config.toml
vocab_size = 4096
hidden_act = "gelu"
bias = "none"
parallel_block = false
init = "normal"
init_std_o = 0.0128
init_std_up = 0.0424
init_std_down = 0.0032
beta2 = 0.99
schedule = "wsd"
decay_fraction = 0.708
batch_tokens = [16384, 32768, 49152]
train_tokens = 443200000
max_steps = 14707
dataset = "wikipedia_en"
Each number is 128 + 32 x the weight over its row's rms, rounded and kept within 0 to 255. Layers, rows and columns count from 0. Numbers have three digits each. The size before them is the row's rms in percent of the matrix's.

# up: layer 4 MLP up, 1536x192, rms 0.147, rows 1422-1490, columns 0-95
# down: layer 4 MLP down (transposed), 1536x192, rms 0.128, rows 1422-1490, columns 0-95
up1422 105:134125110100116223077148177088172181150089113091098148136153167166037139101109074145164159189170121128190076144076135165169104109132127115087089133125137094151127130133150119100141120096185079117154148115137089123136110089110159123182117139106050090140101075061117105130141119135135186117
down1422 096:138131099142163195139145114142152079177101141141125106148131093143079102187124181127221067168095077170125168100124120120124158126129173114167113185136110167128125092154124131161127168097105097176151097163156148112071079086173113115182092154118141116108103158120137133127150121142135117118
up1423 106:125133215123093122148074132150139187088103157168190136140110131188080113086177079170068199114100129083165117109112119094095109097125107129174117062133129090129124166105110099105134141099152100114118101155150157121136130113123102114132094095115159116153146110126116185104188047070087171147
down1423 087:074098121172135140138107141153145100121117109084057053123176048104132122140134132147123175115126152130176133122129122083118141216085174110149071148141115119032142111161113102192153122147069158079163137145129171117142183106163140140119131134125134164131119128152157111115088145099152115167
up1424 100:141157155066146116088150189172103140109139140103151138127078171172113131106073119162140132195186137109142109123078156199190130089117150170124121135112187168132088085142112114118153128170093097091149094100197094118170089134131191113159149138194157091122134079158154160153064134168107136112
down1424 094:166137150157068099122141130158093100110156161129128137171039104125119095148127128158136165182182103166092164135127127123050146129109140160164081129195130106117125093140136096170109108105150130110123090106133158147097136147070117165172134119188131133120190089141168070124124173184163140093
up1425 092:112050096111177128113100172101129175067159141095100128136161116067107123156157090104091063137075092097147082147143108133181113163099078147157156098174088085124220056128167143085113120137190084099121178102166143120104065096119124127099109154137136109169145110117130116112145134085175170147
down1425 112:084199140216133146140150112114151180164180130154137144071083091086132090147149206125143170188034115137072058132156103129095140080146115128158119126103088156146079160095134127125117136084115098194104156092169149125127108084158078157081059148112095120112134158133167132153122080143091112131
up1426 092:170095136095121183077124187125102127110103167116154135130127182148108105081120118128086126109111107101165127163188075130161139086118151083142101099136178117136147154090108104164141123213123128074117149093143130134148105178104136125188101132145113195151101129130084125140155100130092214095
down1426 087:106159129195139085141099109123160160144142158180147143155160095144187105100149148112178136116178143125081153096126115148033134132136116167132136097134169119145110154133086146156168085141108163153158157162116110121131068158164120181079145156084146142121132151135144163155158134123120149153
up1427 112:112076144112187145132170084190129137072123124120133128135096170123149117155096132127145111089188163093093133123073161161119150158147054128127123156108158116117149033148121120120153085187168153098117130149144132124097122163124140129136142125115136113099080156098210103071111121138168086087
down1427 114:052089132114121118117157085069098100152108049116138158116139094127120113150157083138123112117119082171162136099152166145108133172135164083091159074081200120178132173119065146138181148127117125085091062143134128149130158120086147155086149143166099179111145135150066093151160135071147128133
up1428 114:153128149093165137140132153098166125090144100174165059144164146093076114172135146124133092167105161070149116172085211119193057107116101159155115131067183087126174031092129175094128146144145141183097144141191153124170090179120192133154120122133073161098151152146147144095087180146147147146
down1428 109:160212143170111120115106138151130178134068138057114161123059120129133119082168184106131075161113099154101137098149079181067122152103150141141118116153182144152153169121141137205151142149149158116146193132088134122083145106107159129095132162132188119116115143127132139161157093160132146140
up1429 104:182123069157172181168134108116093136136131133132111097135142157105085125053108138103119106116180174122115162134095129142166150066138069113154158121135183133119165117095123084186184071171135048152108107152129143125166129126134133091126112161156052122135125143118094111092157127124118098079
down1429 096:099116106098158133116106148103118142080182125129125163115145105149182161173139155100076143077152159158154124107139055116078108125095138132121146141122093113111110185086146123179071115125132136153102131139105132150145069081104111165099097124110119126078106108153100121181198132027091099176
up1430 115:184149126163107115099165111103083131162068117140180162140102190133087160078123081087156119131150148123126101122111127155107093176129131153136142065130150131147118109081129106041161066109143131129153123196144069127159127131160139201129165129147093131123103085118135132103190112130082121120
down1430 098:103138095090102176181200139129111150209144138144100111120098091100141131090142126128153183176107154139179113156153124130160110156096149097163143108164137111169099149107102084168130087107096143129095128112068109129081068067120138072152212125127125130136155095104155126167133136135163149091
up1431 094:153110140127140183173139151207100175101125185136143138139091144161115067121145116150094164110173108122037067106142176141126126120146121097134162086152188112116158109153145193144124181164123128060134106151128059127176094163134120127202144129122161137123137125087129140114146136144151203099
down1431 090:148129185124077101113118092118158156149096086118137109120186084152081123136170136118137145173161177158113163133109153136087126086194135124113101119095078085136138159093093096150114064135090112201148132098184181127075132113100139116164081149139134148139184153145129182119115156181123106121
up1432 102:207101139099162222156091154158198142133130119147141136154151106134117134162132097173089094150116157066125075175112169139147143074163072123088093148140134070094207135145112166126133143125135105112091156092115192110122164102097160158171088121136077167120133156102131105082063100149169124151
down1432 105:142098132111145129151084149124136073178148116143158150166136154181152140128157170113182130065118086066056131097156148146155124159183114129118149101167068159093125176104116133106082137066082075116137103134162148149136117116147163174063137099133181086110121126120202085125172133088093184139
up1433 091:103037165097067151154140179093115124090132150180218082131113123075105141143125156126172104072088154055114141179127134102131145079110103116152140159118141176135128140149112125128146167173094075120105100098129166119163133183158130179234123100149110181176158074099076117152158123162145148108
down1433 083:134113180108162152127156101095169100161142150079110126078076154117065110102155166104147060168169118133129125168126179075139102161136103156153151154092143121116122168086180133135164122139079182099106132120173118145105111111127156077076169169184115104098109192088133136097093112156102130197
up1434 080:057122139091138117094190069168104114121182154193137078144097147144175196209073178126086124133129072103085127103124143128110093134118172081155099151130151133105102091174115144086112109139096119079105114115119059115144038149158160149110048109116119111077137114086140196117116104104179144081
down1434 079:123134097113093121133084072147190186150165114203136124145143082149121128059152074194115201083143091066142144161182113103160105172179110108132131099152128135207091117137095133142032046089138076118100142167161135135056135096071104077154147128176154077130159139128154087151100104154150117108
up1435 099:145193111173162164161099114107116127103107113182123095172130166094099081153170095149161177155094162109160093164096145177092111153106103115137112128114103088160105125114106092164099143172116082113120142203115129127111118076121092117137172117080113161110099139087119141106166148179152208058
down1435 092:133122090139120119181145098110184154093117123103094144132098162123132073094154091069112183115135093150129146129120149172158115091078083128167130117182131104140129103160078176191098056178157146101191128148131141121194087141136198128139101161136125152083121167141118131105167121088089095053
up1436 100:169081104138105148081128122162151166118107116151162172116151180103102123132130074116068165141168155074100108105099095116102131152133085116104157150138137076106155107047133139158070094099170128132134149174178073123135142119111083122149115159080140185172105107167204134060203122151155106099
down1436 088:121156100023136115089151100114101154215171108174127126154103117134071088062127144090125124122175138113101106134144118182160136132087168120142115096112110082139110071164029124171164141213111142072112140110097112126119138138089120146175131089131124161096152079121155142171106121113163124085
up1437 102:143051134131139124069089119120186174050176173178071142137155145113142112140117158086159157123105200131148135148081129170157116156158161133152137155141141121067194104153104190090121101144199081129126142082101079119092187143084132136125117084136115150188155082138149123145129072141198116113
down1437 107:109201123110129092084177109113127121101162125149125085190111171097052071112204098108110105136129142088118138098144125142120149130166105144122123137203090123154173084169108166135152112060183106157103168099162081133103146103134079134084155058072140160088177111126134065119158104151158076138
up1438 111:122111126215074137136085124113139155148134142103118159157149120166130121100143170089100101142135106142147125170093131145157127102143104180156112067107134152133154158107059160161126145199183129088111075096101115125089140122095103149168107105103119165182043106045152163206130124186130110109
down1438 105:137203068132153115118128146136173186157127149114105120167116127143113098074186132128125139082219132167109115129143129128179121123141114167140162083091138184179161186161091151151078117161152156194097100131128138120160147160145125143070184112152105167130104077148097145094082130179158105148
up1439 106:219148144179130128121145099174113127093115141126105101133098178167138141110089129080184199143183132140124144154091158173139121175145131136152139138149111164132149111116109098126139085166092146079120080139139102126183198132127138185151172168120165145114119136108163156168101115148129142121
down1439 110:127116087169074078121170094158159121104080089137182087131175191162166154149110135091158107147089156122131074156132170101113169117132101134112219096083130121120134103152144144168138099133112127112128082187176150120155154078146064191142085173125143141151146173157184205156177136116080146073
up1440 104:081120140165081110137183103090100133117114100130139142129163146119077167092097132050125168123139168129152142114121132163110158140063152145166138081157111127093118129144152146140124157149125116174088130135194105132114142167131101126180107164054136124106072119147124158184199076117151105111
down1440 100:144117154105177131128199148084129128069139169121106109115105154108117131083089138135120165120138111149125187096145128120141171146111118135103157059157116127172126111116130164134111094120143196195148076156151077142128142100107110066152136159138244079103087167106130134123148131115134151122
up1441 102:150164153059176077080154157159148120083147106127165153130079139115110105158096158145129102131115123159143140161139232108188109101119120115162085091069197158115111091112122130081164096172170125098136133104124105118143124129152183154125147085220054130146045131131154147085118129100138130191
down1441 098:175154132114080149192167183120154137199140121126120146127126123136145137110149109110123197136117160150131088064139129140114126111185211147114179130126156149156097168136127161146152095096154149103116144113124175114126141152117171150137122157102125159056187111159113115142162127147093123126
up1442 073:159096110119129167075142110109128157074111067088142062163170103130093126096144187068204148128126098146155109164100102144119131141122079133072139138195122066168120093068145069083145154110182062121133195088119170125104100102117152126095126165174159145089161082109145104163113171134121098118
down1442 072:104185148137114187133130104106073149200096172147147179117074140123125140115079110120088149168127096105146188078135098100115092078188114159150149114151149116136121138132177172157144206136053118106109181090155065149115106153180146115107083107114129147117132125129172215164103106120141156160
up1443 101:161111092140084093151165119153096106110114089125131149135118127081118115154098140055143102099079137129121069103093179148158124131070127125155169057187106141149167095179133171174125074135186075123114128184173108124131118169119194209158111156113091211104117159120130184114140085088119092133
down1443 088:124127198117159185127120090137154064099087113141170129112116147125096170090149121094142147092108131173170184106160141135109215113106176121105161125108116140152096137193120154167105182118094168174088166193135116131140101167167113162132044136107193120149093173090091111140117144138113121171
up1444 111:154136152170139124164108113196146161113145132123139152129150114111110097129123063113109148121151111091167147112115142145150088138081139146156121095177156099078101130148113158092082046219144161141122082146178106122149123130105184154124164230183152080100052130106169100125118144094159164148
down1444 106:092132176128122155150103168154096082107132098084145167089086130101095120116122122142144142186197085170137177160138086157070145156124112146133137183106156132130156106075150136125133126060167057121118127130118081148142136086110159102109042118137136116116115119125105125166156100203153173130
up1445 102:149081116183134138132089134140151143091148125152142144158151091138106141181163100102130075163107061109127096122039116121169047122164116115097191079133133120107178048133107141097113128100134198106070075158193138122155145091110099179114124174089101206144098154125132138081123141095109125109
down1445 101:153158156141217134111119119119127143170155183146122112131033138166168138103149143095128182172124140093198181110091101097171106115127201158162145126152082111097137065060151119183087113157169165120122182116117090143170157086170150129169113184159168132128123118146131191093124199165130111097
up1446 090:116119139138135156138143155103115175120092170163156149169161137136120146160033119116128119145071125120171082091109171150139093146087103179174084093104123065091147111117167115103123091140144100100134129147194163119118087130138114136118159150123109110141102122121162128101195128076106149145
down1446 107:137142167156136117135168138180173117126154126178181113160093156098115124121115147150166138182112186061169117150180152113153121120085121170130108125148106170074130117158131139146146144174096174143129153126150171097074148154090055122102141202147139065150087156109142119135119094116134076171
up1447 089:130097157155095126118108155089099135160176172157108118128146125072183164102079151109181138157085151119123120136146083112107113145126096146139065116128101156141127165088161154105198116137146137139087097120136089137141112118072133132164093119102140105182042109164120217157145133154233136115
down1447 093:124141117085093196099082141121174172130120106148117099121085079112133134106141119150190137038141130164080154095111124070093081133111140177097134082173131111139107090103117160155079114148092114166123122156130080130140150122143073147101105190183090133104137063086144122098070122088107097111
up1448 100:146102091137107116149137126121125152080114107106137099135094170062101180088130175093155114094114213097114136184064126157129175112149084083173114160063168150144117071180130139149173142118210089127128149161109175124128160132127133119127118130150137163142163126139138098131095114134084046142
down1448 090:137124164100128118142035153096131156123107116129116054111173132144069121079158119116146088133119091148076126093144141109139150064083140126111105145157139175115159118135124112201071095145153125141111097174118133131135145160109080180147121128145128085084108058126077204199065116113118126120
up1449 066:124171073078109132103144149109069121114140119103125139157084190104134140142101150092213164148084120171098181132144097182113131076114126129118129163067085161166164145079137053143090109137137085159020106099108119123133153086113115094138120136115100126134114127062094133117077126140144110102
down1449 079:111146126126132115177141137057134042122126053127156129112142182115109122164061153139131125067104144061119138114111140086140138150146157104119128139115189114160135133181127151089143193159138093135175187083125144135177088164157155173149089098137090216143090126154102144086129110157147215184
up1450 101:115113168162148168138098129120092130145115110088111064135157149107079161064155047115133148182123106167134177111121116125170114080130157087166097054135108118123134139110129126154081108095183174112134173144190113137168150116162144134160098125151121110106041094174079126145140093090150094161
down1450 093:102127166168166120179141110146078067141186114121138124215113141085175132132141142146121127108136125101155142132164109129145095161120175113144095151072169108147082153174168090104109172181118181086147176093133147128139129115172156116138062108130128140152187047127134113120158143184136130132
up1451 095:138145092045109181083131116114140115081152137142143097129119133141161162097160088143096158126116153139125112138086141148168120146151140127089168161125145116145076075109135134157159127132151108046144061108155113112193128186151164132176143124167119131125096111158121143106119155149131228089
down1451 103:126044132201072126182141141100105093148113162105095139195164163087170066139126142120119077155116167102103046113102139140109137143128080127166156086138127116100105136115159103098096083074115088141093132099201112129086124049068137117161124156133104130149140159188134135099172190104126106148
up1452 110:142167120135122149120150096115128145098107075191094077128201107097102162060101046127061159125135164139123144131102172091148103123139156121115116105124142125111085091149102152107142076152138109154108128145143172136192151131128145146151173145164064137179077170133136097114154167104133149120
down1452 095:119153145084121044118138133099149126139145060082142184053162111104124125126149108148127155075101133177120147090108129113075105124142156097071178129116107128113094043155124128079140162122142072116155145100157137147163167160163116162115177147164090151146113062072126152144179128111086105108
up1453 100:141112081104195107160100157146120108112194105130129083134102175122107100166092107083157107161127157101136126149130137126179094148002094148114106090106178100107181027095144107105121140164129082155058208121183100130192105177167152163079145140173083129143126106105163110083168123096177144175
down1453 088:061127143116117141085117118129110131158166176127114120143046160136151137102101164097097118124146168132160130114127150121136117148170129121097153181151081101129101136093151112124154160136153121101145102078059109133124124131236183182128136174109142067132105082114142138138138111098074122124
up1454 106:080138158123161091089098115155165135124141132121139155133091108134117073115108078102104171118137140096089136161137177142119160104102133144169085118147110088102126138128123172159118130186109175192114097146170115129183175147116171116203077129107117131149105108140134136145126142192136168075
down1454 102:121137122123089176100159160129120080075137140068058154119121126124168130119124167180128167128148105130122163057119104152155088105131166174107094137181110119141171110155148134105060144128102131107102134099121121128104138098142163206208150134136090161113150136141163138129098127174091133142
up1455 098:188135137129152206070134130101148117140067154140127101141085168139137172091146148163056124130163156082109098133110141179139134153137125087109140110147135069137123128098077186150150131126181095059155171143131124126103130145113161126187123100100126119104122131127161129118190136188086157157
down1455 097:171119130112134132131101150119118192106087112141132172123196155134047137106131074098154097117099118130112157115172079091108137102152158087203162114146109149072152093119134128120150222113160193162143151128084161147088102115165118136146105140141121099092142145123086117105166169131141099173
up1456 106:109102110188134160169131130140142180114144091124080068137149159131132166100137120081117156090152156136094147145098102135102111175160080121083137150119141096138160085195098120105147153106189085124116136140115109126137127103121135161161114141076183086064097094102124104151121151139149130121
down1456 098:178093110103123175100130084140165177138070164120166076119130103130125124172155107098121118128123146123181145077072075127120150069108124085120158124119065065189143115125131155127113097117171113162056057150150111122135167154103067095130179163149183086079147148113136134170042127120192090113
up1457 113:095101113100147169058161100126104123061111163086123077161119141137067138091150139132069175160106144064137083148121223130183167095105150165128193109116127141156133092127052134156086122194153131082108149130121198123121125163135164121178100118161110102152077143100104126109067152155135127103
down1457 114:129177109065117154126100160078114117093125159139112147171093166114112137102150142139137147168064102079141135100113229130231131049108153141127116079123184139149082142146158122160090131099139223150089141187104098133128124102167136117094066164129133118065186200106069116112153206143098124118
up1458 108:128127142125182091148104177150139181088084124112202124150125192152166124122107075075120141155172147121136105152099107108132061107059040153096112119081125143120127100093163124108154058088156134120099087218168140130189145179143081166147117141119129105185161118140135139150127080102150101117
down1458 137:112102179168149170136172139132130111139121135123190138095198146100110110135143091139115080158058144136126149134128093124072117129139108101094107107082136152133080128104129056111169063142158206162120114155207175109119153114112138098127112143105114066198156136177156098119118138073080141125
up1459 100:080207123063163186152134157093125160156132142182210079137152121161083154108108104132101107170118187115102129127153146168138140125113104117149127031139151096101103154167150119156138126214127108120123075105126184138125121150141142153153127128148089122098169103179081108144173145178136123085
down1459 095:080060125101174100134121140089136085106091181173176054160160192129099146117112080128110105155150137138133093092155157109124072119067137094102169134128137109108102125106195129122148158169108191075109149111150072168174154169099137168123161135129164163132180145148096130136100214134145156091
up1460 095:171131167075089161118125099150098119138090125097116096171138196093093173096147064089142128153157148140093115163136139134144113122138127098139096129063157159156166152078107103118103127132205126097100127148119095128177156144172097167179108140142076109120105115139098105063169116159118112092
down1460 123:138114162123128142097164162087106106105120109146140086122149185034078137147102132153099150177102119125115095192127144159152094083076131136208112122061163125183174109083144076102160127164109100076143147126109101111056103181102138135128124145102208160173128144098172116132112155202081103099
up1461 101:212099127181123110101126136178129118088131142161158105130077094127095118165063107127098115128113099055160122148120097133213101124098056112120081162137134153057183122154152151108116119156120091088125112108228138117155125172128156127095123167152072101130068096171160205111188118123088133129
down1461 096:138109094139102168141113144113202162071076108117155128144139113126131092103140122156098175151055115133134145102145104125034169153177121139082138106144151174147173176123132124180121092067125113090079103137156157133089151120111085117113082169083158129135140168103100095161139105108126151176
up1462 100:103105177177159119126170125150114200149096112146129171143172120089146149089175083089091136087088101126121157206125113104130096117139122159158087128066201116065098133114142102151136114122125147141138133150121135136182156157181133163122124110140104124142113121097103160156139123082161169147
down1462 087:103087181139166148172145123119136035160160131091128132148097067120172159124085126153109205159098133145165093128128076116172085176138147074146100071122091120109090139187144164108119079128136161165147174163141163120100164126122135102110114121152127120163149079089148108093087146172145141136
up1463 125:130113084110167115137184125180120144118132120163156121157156173110111110090133083130060188110136130091145093131112164112126119093121104143132188064138179095136070057143129161110135134112142094149129150139157075132189125105137159177143115190141136128110132106115155158093119178214154143128
down1463 136:099157108114122128140107096137132083128146122151154102169105148127083138133108125132134068137206133138181094138132074138110096090169147135124125139102126139080184138116172179109179143136088133101147186180132114155122122112212233133136098182116139118120122091119170220100124090142113140167
up1464 096:146073078124137152148067140197096111154125160155118113152152093160112140166092073116109104101115133141123107128100137120200123132130092153166202092123096131074076141155192163134123116108132158076112143110186102120212138176188098134165119116148117073103121133176115154151100172109160088154
down1464 099:136155137151163140097123139128150070126121062149157169131074135109144122075081169170114088183100177065158052107110141136146142171094127156106081175081159094071135120127128138159134124119062153137102094134190134118098117117129098142169150150150119139147148138125153195120096094115133150176
up1465 070:071136121142083152064130106123115103168141140148152105195114158161173139151043204101130122185131110217100207099187090143097072127162130140131111134070179194130098169145098097121104128143070133132116102130059115127122144074098139132091101139127167071133165137126144132199058089163124084091
down1465 087:123191169104144099107117129129154078089119072096121126147153144146121146118082181131110155061158111095119111150081165106151118127111125170110094140139118091151152089172133136119136097158043135134166145137136135139134135211150133138183111153190146153124094131109094156053085179086150183104
up1466 107:178077134149129098108171069100048091134136163152116060129124112108093165153108188137069145111052111120132120140114118199197120120095119165179110144072150201074149101130113175175123190124177033121156139101147151112131158189116162136153100101109105130159094103124141177117124106127176099153
down1466 099:067202134124162164088101144194210136134115099075104160115140166133150160176129083114162107155218130110128131134162121112122146074114167113123132092160098142139101162104123132072126118118095218091090135148108106129120115124125064156176155160136157138093134147156094161076104152117089139082
up1467 094:112107115159119229145149141115115154162068155119188096168108182195135173171104169115071138141102130091177120116143108202170147107077101172164169096110132117123167131105098152134098126157141106113147167125114162117121136109183135183130049115138147118139137112112117132142125095175124090134
down1467 092:148115129123148128153151109100092160115183139136108116138129082184165118101147129181184156106163061185210143108105126119109117080099159146120158139167117094139154118134041164111170156117121169136163144129060107122119113175068154128194098164124139097152176148107160106027131165131194143132
up1468 099:220092154112165119121064115122144164072165076078122090136087132101119179130106162095154161131150153081146148155137092091150086096087133153142105120101143095108160102141120081099100067152142118095107146152118132130127147163144163189060127119127161127123065095044186127093130049094142126192
down1468 090:165109087102155111087122128100109147121123143105114148130117124081118146126185148116142156117174143107161120068162129142116134093170115145149158135075100127082205070151127124098174143174143159071134132094168103123109151176135185075097128149106094208090167069100088125084119163080120136161
up1469 095:131122151110133101084183127103204134137128108157192086123199154119125140157089151062177163133130155134163159173156107088186081089088146138203091079123185126152136142072118121063145162206098097143128143084162103127118076151138118114148110114167083167096130069170096196151111073135149160146
down1469 079:084159107141132144107116072108107102100097181188119141111098093113118141151147153120137157176146129177108087151107141150092144178203063124040065143106103125104134162097099156182077096116112117141080117145150115151105180197068120056107089154117105154145112144170146172107122062132096135058
up1470 084:145138214122124188092168149108151126096122097104165094185117188168100131131033146139135133131169095122119136107124152160154042157112090127140132103101159139146116041191117125114166151208129138055118103123141148120129071139152144128160094140196141099110111140083134120131077103116129148076
down1470 096:064104141158134181130134132171178157137221106117180102121130131168124114101124142178118118085144212102123140137128132108097047111130115170172095127138110070129124068148059110099132130170108199139160130146096164106127117147133158176123099170171130168142113132118181115140151152163135156041
up1471 105:190134159152205151151139136095186128138186148141113145167129093186141145065097128196115120178132178140169110179086131149163087051144044192148097115113161079147190084228105174130099144123146140099134122129175180122115137175120132144163185130155070107123130142157158142144149130105074074130
down1471 095:072139129178163155132123138165166115148174161136115164155102098059093140140153175138151049123139143117140091115137108160121149110148093154170087154113125111164125148151127128091123115109107191134162058120154147146088122115093094201157171152171118152131156209110163150134174083212160115158
up1472 091:128097105121168202106092090178105114123136133142174062175090163108105135143079123126154108118102122131060141115120142123124093137130124133122112111073215154153169101108105138152089162102145116117111093192120116119188134163156120155168098146171077148067114130096110095093113094129150102101
down1472 093:170103084186186156078110127176127118129133152067129083162065162130169188088134128135168174165116150085128118096142139200095090129150191101120126098067127123154157128130070099076142157092092115131172155163136106065152120124093146111177119097087158215093124116090098123102074145172114140133
up1473 099:135068086124129149161177111162151132175139114142086124152113174098117159073051103120185069168117203089159094128124163173122124055178108123134150083133121133163171093064131108137167142143148131125149109175145140124165106131101110125175121147162070147148109140078065109097158219180138133155
down1473 089:208156156158149166092155103074123153112115110133120114177162181109139129170097074143181102129081101115112138136145126086135146106110061167125078181117112157138063120107098097126150132114116107121132173138098098139111056059145124161134144088146156100159115067086109087135166148113134074099
up1474 101:074135130149163156176161104136105142128137132163182120159145138146139178091063079066100178140120137097063110125145186170092089134141080161153130021142153136183133111123093107098111155113105074137090046183163169127131094183140130173115097213119137154122116139096102158143100103104167148105
down1474 076:119150164105190171123106151070140103185153121138155141090092057142117097109142080157040135077104141152107172092067078136104169140119137109095171129129158139071162132097145133130152093137126159056112129118126088143077130118142135172163031131146120109108083121053102137084152141121102167107
up1475 101:108104120091121165145139127130094074107176103211203083158123071120139187150108116156088136081165141120138082147094106137145118146096091148121169153151113082108087126139162179112110189101081093121146142094135150132139135212144120177124087099122133124124098133158182138059160165219167190125
down1475 109:137149119178091144147177158168094062109170107121121148178175081192164131195046151068159174064079140155153137109190152103156146166166090141139133199136137107138088142168181136107107114154109027144122137151092090151112108150137107158142155115104180144093111135144118138139144179186133128154
up1476 096:166134195150186177127132119129151122095120114135085133131127106078160158101130117172122182084167138091066158135117131167145136148181100138128122131107161144121104107163105129115104026120106199157127117169115128118117121103143134158117121119093140153133150141156152167156112123159123165097
down1476 086:126116112104091122137161140177106162142182173153078119135117177169110116107147072116122167089134174121150153056143112095081145122096165172147150079135081124158206137067174108146126137150105121097155157132120120140064121088119136155120173129121104077053073165118166129083143144083121084144
up1477 097:111143174097156159071145152154130176091052117098153091157155184155131111165139142145109191183152096122172134106125112105137101051120102109145150086135163130152135114085136120130102112136210061145098116147179169120159090104170123103120118183120153083136136126142143184149119102116154131107
down1477 103:097106087169148092129136161148182148165108161125157128086109160139127147127128128149124178158202112092160147151096180085116095076209155127094162079148152102116151130136091152143116096107107130148122137136146157119106123115099147133139120169170113155109171148134154128130142074155130116226
up1478 103:081150120097126114116148110132089135104143137140181094121098123042104106124072036177109076102105137077125125094115191155109140152065133089137115049199159108124171156173145155117103102143138102156128125138143130144134163210153157174122136157100041186109123136163118142093202136077122149114
down1478 098:125118141112175128145153103144130105132178097123132121122124070102093168122112134125163126216120076094130093179115110151167105171165069125096161177121129154106127142101111149122184141042142123095102112069164095123140105136092109113071146149125086039179182150115180133114140117214103114113
up1479 107:185104164174113154106157157140126142191084082152083146121149177180082135076141117129086146121136130075154078120124144156151132107107148136088153114152123118071116054138087202124093113154176147084128158157164098125173148057122096226120119174119124121074095064101169130152143128127124127106
down1479 110:144117112146140096137225147146130089084103159159158114079163128162149105108129087113121140114150118144100137102128096089058129089111118111114144155142110138154128102127165168104105134140123093134144083157188121150175179126112128152150095142086145136101074122071148174119119192152095141076
up1480 103:108101142185161188055096163164187169132147100125109126138149187115135126162130120120100122167170101159129122161144142161204136072132131086127154137109206125121169162120117185144140132172151115174159093126184140129125083104131136094177081152086120172118091107151129074098058181171129162118
down1480 088:147084084123187117090149118142108127169117134147194142103092135142171084095112108139152217190099139091120143056119126134163097138114139173109134155134175169000200101109107103084090151114092098108093156153128171112105136131100148132106123094156087141128141150142111084146142126099173141111
up1481 108:122133148203145161116113046141153138149120130164108144139168132027113150045153104122116117108127159033079104135095076132123112183166157161110108146149149149087072120110141129165098141102119131142128118129136113136150166133194073142111110108094126186131146115158135165145169153162149101115
down1481 099:116113156092136085193163141129119137074112142119137077049085201142132107150111138153125096147147092166075139116172202096133043132125139124185152119116148120096144081132096137096149195130099115115059159092182058109124096161107149115159070144142146063132119160124089096114185160149120145111
up1482 112:149151167121136130134105174102134105147085060102157094132126175124108136097120136101172150188195115156093122160116150149180066073114076138149070134041183166171082144144060162122200126146075168138092156090138112130109122178165115117100074139097090113133106054151148132175093064163059155108
down1482 105:129115212078130078157120137118052115186134123140100170126115110153132145108149097135090159175168078106151118165144121137163070142138110121120108122108131109102172122155152097074167095110173113124186184126104159131115117080112112125122128044108101184162182061114129132038148053192116143133
up1483 107:162107138148186176076102149112227171142065093151154106152156162136128099150119096123157192154121167083169103122111173187159105080140065135172100133111138099185135125153111098071148063130143133115129144148138127122108082130123195178123135145099140175113139067105158170145119106172109211128
down1483 103:147147115159112065087142145113132124098114077078061128167146138171120118138171129092145234152132182142155152096160140135134105088121144101126090112158113094154143136177187174170115050148158127101144112201074099133139121084071091124161140110109077114031121149073143096121111104105136076116
up1484 092:133129118178164170111127089172144191182114092163080128128180083082107091055132135108127174110168128149063128137108152135119088138155115161132173078173150148091086076137103147150145140073127125117082173168064083131154130167201125173147132112133104102131136134158147127156083122166174136045
down1484 087:104134134068163122158143171158159109099108150108137103088095084142126164054084114153110113125123098104151215100153113113144158086074105132068107168143081185187152157173099174111119180110095144105120092159111171123119154100110168098116137130096133130184058134105151131083125157119164178174
up1485 107:098116122073049152117142091090153135096121066126175122126085149160062177145090142135092082122144148092092144115130126137124165131113105127125133106139157136159125109152144189142177133219169125148108048105161097120169104166117142162157093099131159112087131070125137142103103130124085173115
down1485 099:118138065115113121120176132127138138089161138060097100126131161096126098169113150075111085100096193131127149111129129118100110120089177073112138135129136108078128153156173133121100115133156112135044116140152126140157155107013107098091143173136181142072141132130094154135105095193170134135
up1486 110:192167130130129099054124143107087142100124136117145144160087151151153179114023112115136117140115147157112117120156127195137122168125108139066111166018146149132123111146144140083168095139094141105135097082165083106112097127117102160171093129183137139103119140112194110110150189181138146118
down1486 110:213160102150116087140068161151117145107106119121114074150105145149092142136132155076143123116079133182082174108128145126040133125132158114073138115130133089091122145170086112165155122074089123110167096153144135137108141140129147112124118178114115116123103128160140104179180148155135090137
up1487 093:148129117132125132130126095159121170132072136155074064168146180050104120117099077171138141122141136140133111112095132168120112108134073106141124074145145085129125135053107153147137091150190087072097140133172112118130121153108141132161110117115033076091098139119108136111131144149103097106
down1487 114:165111103177087156124101081156135132088075103126115101100139155127114194101105095125093127072162109117143113187077159106116079104154122131163154081125107059115141158186122137121135082138143083135150148115125144161128123134134156121154130159140137198101097132138102192070146114112109120135
up1488 103:126174066215130168175105114158118124155178122167115107159199125103162143086136154055097156112110138096076121127110088138136112158147123103142137139144128107113141105083154124172149134130142116139092167148084124128155144048135092158125121185119108123124152147096051096164114167143149105101
down1488 097:140129143103111170147125148116124156103123078085145152080138129175170093065158131115133135130080065121124103130123098106152106146173178089038143189081095131149145132054130157137079083137086101086132161118099157126115121154117115182064032111114119119084186102119140108162155089128216141164
up1489 112:102149148181108144170155143100100121144082151152147131153166214171140177159068135163103116119141112156097180114110104180154094069080121148167102140078193172121171149097084160098118112196107128140130118174144110121133138111113126177147068145148125133127130125108134183169118116151110115111
down1489 114:140172098075090091236145142169104145094122077106144113131092113229159176076175107109136120049200085137143151112111118081096196110108138099074134149136082112122118142173114136177128199070152162119147110171069137130191134152178139139137163137131163092135142113135103132110185151089131167150
up1490 111:127111120159121143162141156119097115151145095141135094133105127103081111095060115103106180130101100156146135121089110208169121057157080103120168137118155130104153111157167137159096105141169053149066154151194195136135164154140125169149126205110059148072098077113060169122116164120069062100
down1490 104:105125146160162125153069089097147097113116062142179100121143099079176084141191153116125109159101141097115095131135096121048130190153086154084094182059072154099053134071147113131137169120104187139146083126161095120146097087133118131157099081143121157122149154096089116215126097110067129156